{
  "n_layer": 17,
  "d_model": 128,
  "n_head": 2,
  "n_kv_head": 2,
  "head_dim": 64,
  "d_mlp": 320,
  "vocab_size": 7379,
  "activation": "swiglu",
  "norm": "rmsnorm",
  "norm_place": "pre",
  "norm_eps": 1e-05,
  "positions": "rope",
  "rope_base": 10000.0,
  "rope_fraction": 1.0,
  "qk_norm": false,
  "attn_scale": 0.125,
  "bias": "none",
  "tie_embeddings": false,
  "parallel_block": false,
  "init": "uniform",
  "init_std_qkv": 0.0442,
  "init_std_o": 0.0,
  "init_std_up": 0.0442,
  "init_std_down": 0.0,
  "optimizer": "adamw",
  "lr": 0.00271,
  "lr_mult_o": 1.46,
  "beta1": 0.95,
  "beta2": 0.95,
  "lr_head": 0.00732,
  "warmup_steps": 384,
  "schedule": "wsd",
  "decay_fraction": 0.653,
  "decay_shape": "linear",
  "final_lr_fraction": 0.0,
  "batch_tokens": 32768,
  "seq_len": 512,
  "doc_mask": true,
  "train_tokens": 180400000,
  "steps": 5506,
  "dataset": "wikipedia_en"
}
Each number is 200 + 40 x the weight over its row's rms, rounded and kept within 0 to 999. Layers, rows and columns count from 0. The size before them is the row's rms in percent of the matrix's.

# layer 12 MLP gate, 320x128, rms 0.122, rows 109-119, columns 0-127
097,172,207,155,164,188,140,130,271,221,193,166,295,173,211,188,187,235,234,147,209,104,146,207,170,211,190,229,164,221,229,209,223,250,207,247,150,240,215,263,151,228,209,198,157,143,256,143,163,263,194,215,167,178,222,243,221,191,210,243,212,209,195,132,191,208,239,202,186,232,157,260,249,208,232,226,161,183,239,170,184,175,233,191,273,168,227,197,250,209,264,218,203,192,202,227,211,185,107,143,220,197,201,197,140,182,168,180,291,236,182,77,234,182,302,231,218,246,171,204,228,185,191,142,194,181,187,114,251
098,166,202,215,166,222,200,204,215,154,132,246,187,141,164,205,209,211,111,227,209,207,199,155,146,199,161,143,203,161,267,232,134,249,192,170,207,107,177,233,137,260,167,159,196,140,197,194,150,181,236,163,178,166,232,194,171,200,220,124,156,185,187,124,233,228,226,217,196,222,274,158,226,185,122,248,189,128,256,207,232,177,206,238,201,192,229,193,217,201,186,146,206,264,163,172,261,196,212,153,194,170,267,141,288,176,230,238,201,190,235,262,153,184,239,201,211,199,206,279,144,181,106,255,213,224,215,133,149
095,170,139,158,286,158,178,219,188,256,195,237,175,197,198,176,158,201,119,107,265,195,154,169,131,184,207,157,147,243,222,198,165,198,217,268,200,202,224,161,176,157,173,243,194,203,191,199,140,180,249,192,248,248,187,193,233,131,109,196,248,172,162,158,252,178,162,160,248,185,213,217,211,225,204,176,215,196,243,216,299,117,159,169,187,184,146,200,202,241,182,231,193,215,216,159,218,151,251,226,171,155,140,233,253,191,199,228,220,111,236,192,202,219,213,149,195,224,256,172,118,184,161,93,224,182,264,202,226
104,239,169,177,175,212,134,211,263,143,182,171,235,192,179,217,187,180,240,196,230,211,225,209,208,219,174,223,253,203,205,218,186,208,136,190,199,211,185,290,142,215,126,187,110,141,150,252,233,225,168,200,151,206,297,243,151,85,151,211,244,207,216,113,188,195,269,209,182,169,186,184,237,161,151,188,236,277,206,212,258,127,179,212,220,140,200,240,184,197,209,184,138,228,211,130,142,147,251,145,242,283,178,178,214,226,185,190,250,190,215,149,228,161,197,182,192,192,177,195,201,212,258,192,192,214,160,223,311
099,242,185,231,213,265,270,231,170,231,188,184,257,160,184,190,100,247,131,144,183,250,205,207,251,145,128,179,231,297,260,193,184,164,172,187,165,176,237,162,191,206,197,259,179,172,179,161,219,206,75,174,239,249,204,201,195,266,228,141,223,196,193,186,260,275,179,202,193,229,227,200,238,231,187,213,259,185,131,128,262,193,174,159,196,142,203,199,238,147,236,178,193,244,135,201,164,239,210,149,173,235,210,221,207,204,181,234,167,169,232,174,233,203,182,160,139,233,144,260,191,240,246,196,193,235,108,172,183
104,194,155,196,169,184,202,188,230,195,219,242,250,188,167,242,157,198,227,95,208,161,208,212,153,186,263,169,229,278,253,179,174,217,208,222,145,207,183,208,235,204,228,180,171,227,192,189,216,197,217,182,210,191,157,136,190,157,93,172,270,205,170,208,233,184,200,200,179,124,270,205,173,218,195,253,219,224,206,223,208,167,190,189,234,234,210,258,193,134,246,166,190,158,261,50,179,204,203,165,195,147,206,178,154,204,207,193,181,200,248,185,298,193,205,179,150,148,178,214,76,234,284,102,257,179,195,179,184
101,229,229,226,127,211,183,160,161,177,195,194,170,216,166,269,148,244,189,193,145,210,176,228,187,180,155,136,215,141,144,218,158,125,171,219,177,180,214,164,173,228,214,225,150,170,160,213,243,220,179,216,206,217,138,201,205,220,175,281,242,153,139,176,205,239,193,178,219,224,229,123,270,209,122,218,283,229,257,207,194,240,177,228,165,237,183,225,189,194,293,212,251,229,200,213,259,84,226,216,185,211,299,280,217,170,233,240,135,217,158,197,173,165,206,155,261,169,277,253,222,165,162,239,202,234,209,232,170
102,249,173,159,121,124,143,237,217,144,272,182,226,225,315,211,158,209,205,165,191,220,210,252,209,252,216,215,193,168,176,216,131,200,197,230,145,237,149,287,156,121,271,195,257,180,220,167,173,259,185,156,127,142,126,201,220,235,244,266,174,248,273,155,176,132,231,240,186,135,161,218,207,202,209,170,182,199,179,183,246,205,206,214,230,150,250,205,189,198,282,202,148,119,188,237,171,145,137,174,232,229,226,190,183,224,180,210,187,167,243,195,164,180,165,190,210,244,193,173,161,185,234,201,170,222,212,247,180
110,241,160,239,137,163,243,228,173,186,175,143,272,224,239,194,234,224,209,183,202,228,171,178,303,203,151,153,165,303,132,233,162,226,257,237,149,235,143,224,228,263,137,208,231,201,156,163,164,225,151,203,160,242,243,233,258,185,218,186,207,134,237,177,279,122,178,224,167,255,255,223,281,173,230,186,179,203,211,236,206,173,210,170,149,179,248,180,189,200,259,163,152,220,197,204,229,183,218,179,273,225,185,136,265,168,205,206,185,186,177,208,184,170,226,209,153,255,149,149,146,200,206,135,177,184,196,153,286
102,233,198,205,255,195,256,115,154,207,223,186,190,226,164,262,198,269,164,187,208,157,120,222,209,180,177,191,259,244,216,166,195,243,156,198,244,131,244,211,225,193,200,286,168,192,151,241,227,239,205,205,176,288,220,199,205,255,175,131,214,120,154,258,248,205,338,135,185,207,233,182,221,171,206,310,132,195,172,217,246,192,291,221,169,208,162,155,200,192,135,219,247,192,209,176,248,222,170,225,236,246,200,196,249,169,229,199,221,185,163,211,188,192,196,164,167,242,191,149,167,224,221,133,158,182,168,178,214
088,174,154,203,170,144,167,209,272,218,219,220,223,220,274,212,246,193,252,193,166,196,77,163,191,243,186,163,92,168,198,277,185,180,244,203,198,150,176,199,178,187,245,264,202,145,178,163,211,234,160,90,239,211,213,159,154,142,193,207,223,238,188,175,204,185,188,267,164,179,114,233,211,195,233,208,195,163,114,221,191,213,210,249,146,217,145,271,204,211,270,200,180,194,146,137,208,220,116,183,186,218,238,215,254,196,225,215,181,135,155,209,151,219,220,179,200,157,184,170,266,135,167,254,215,205,234,159,182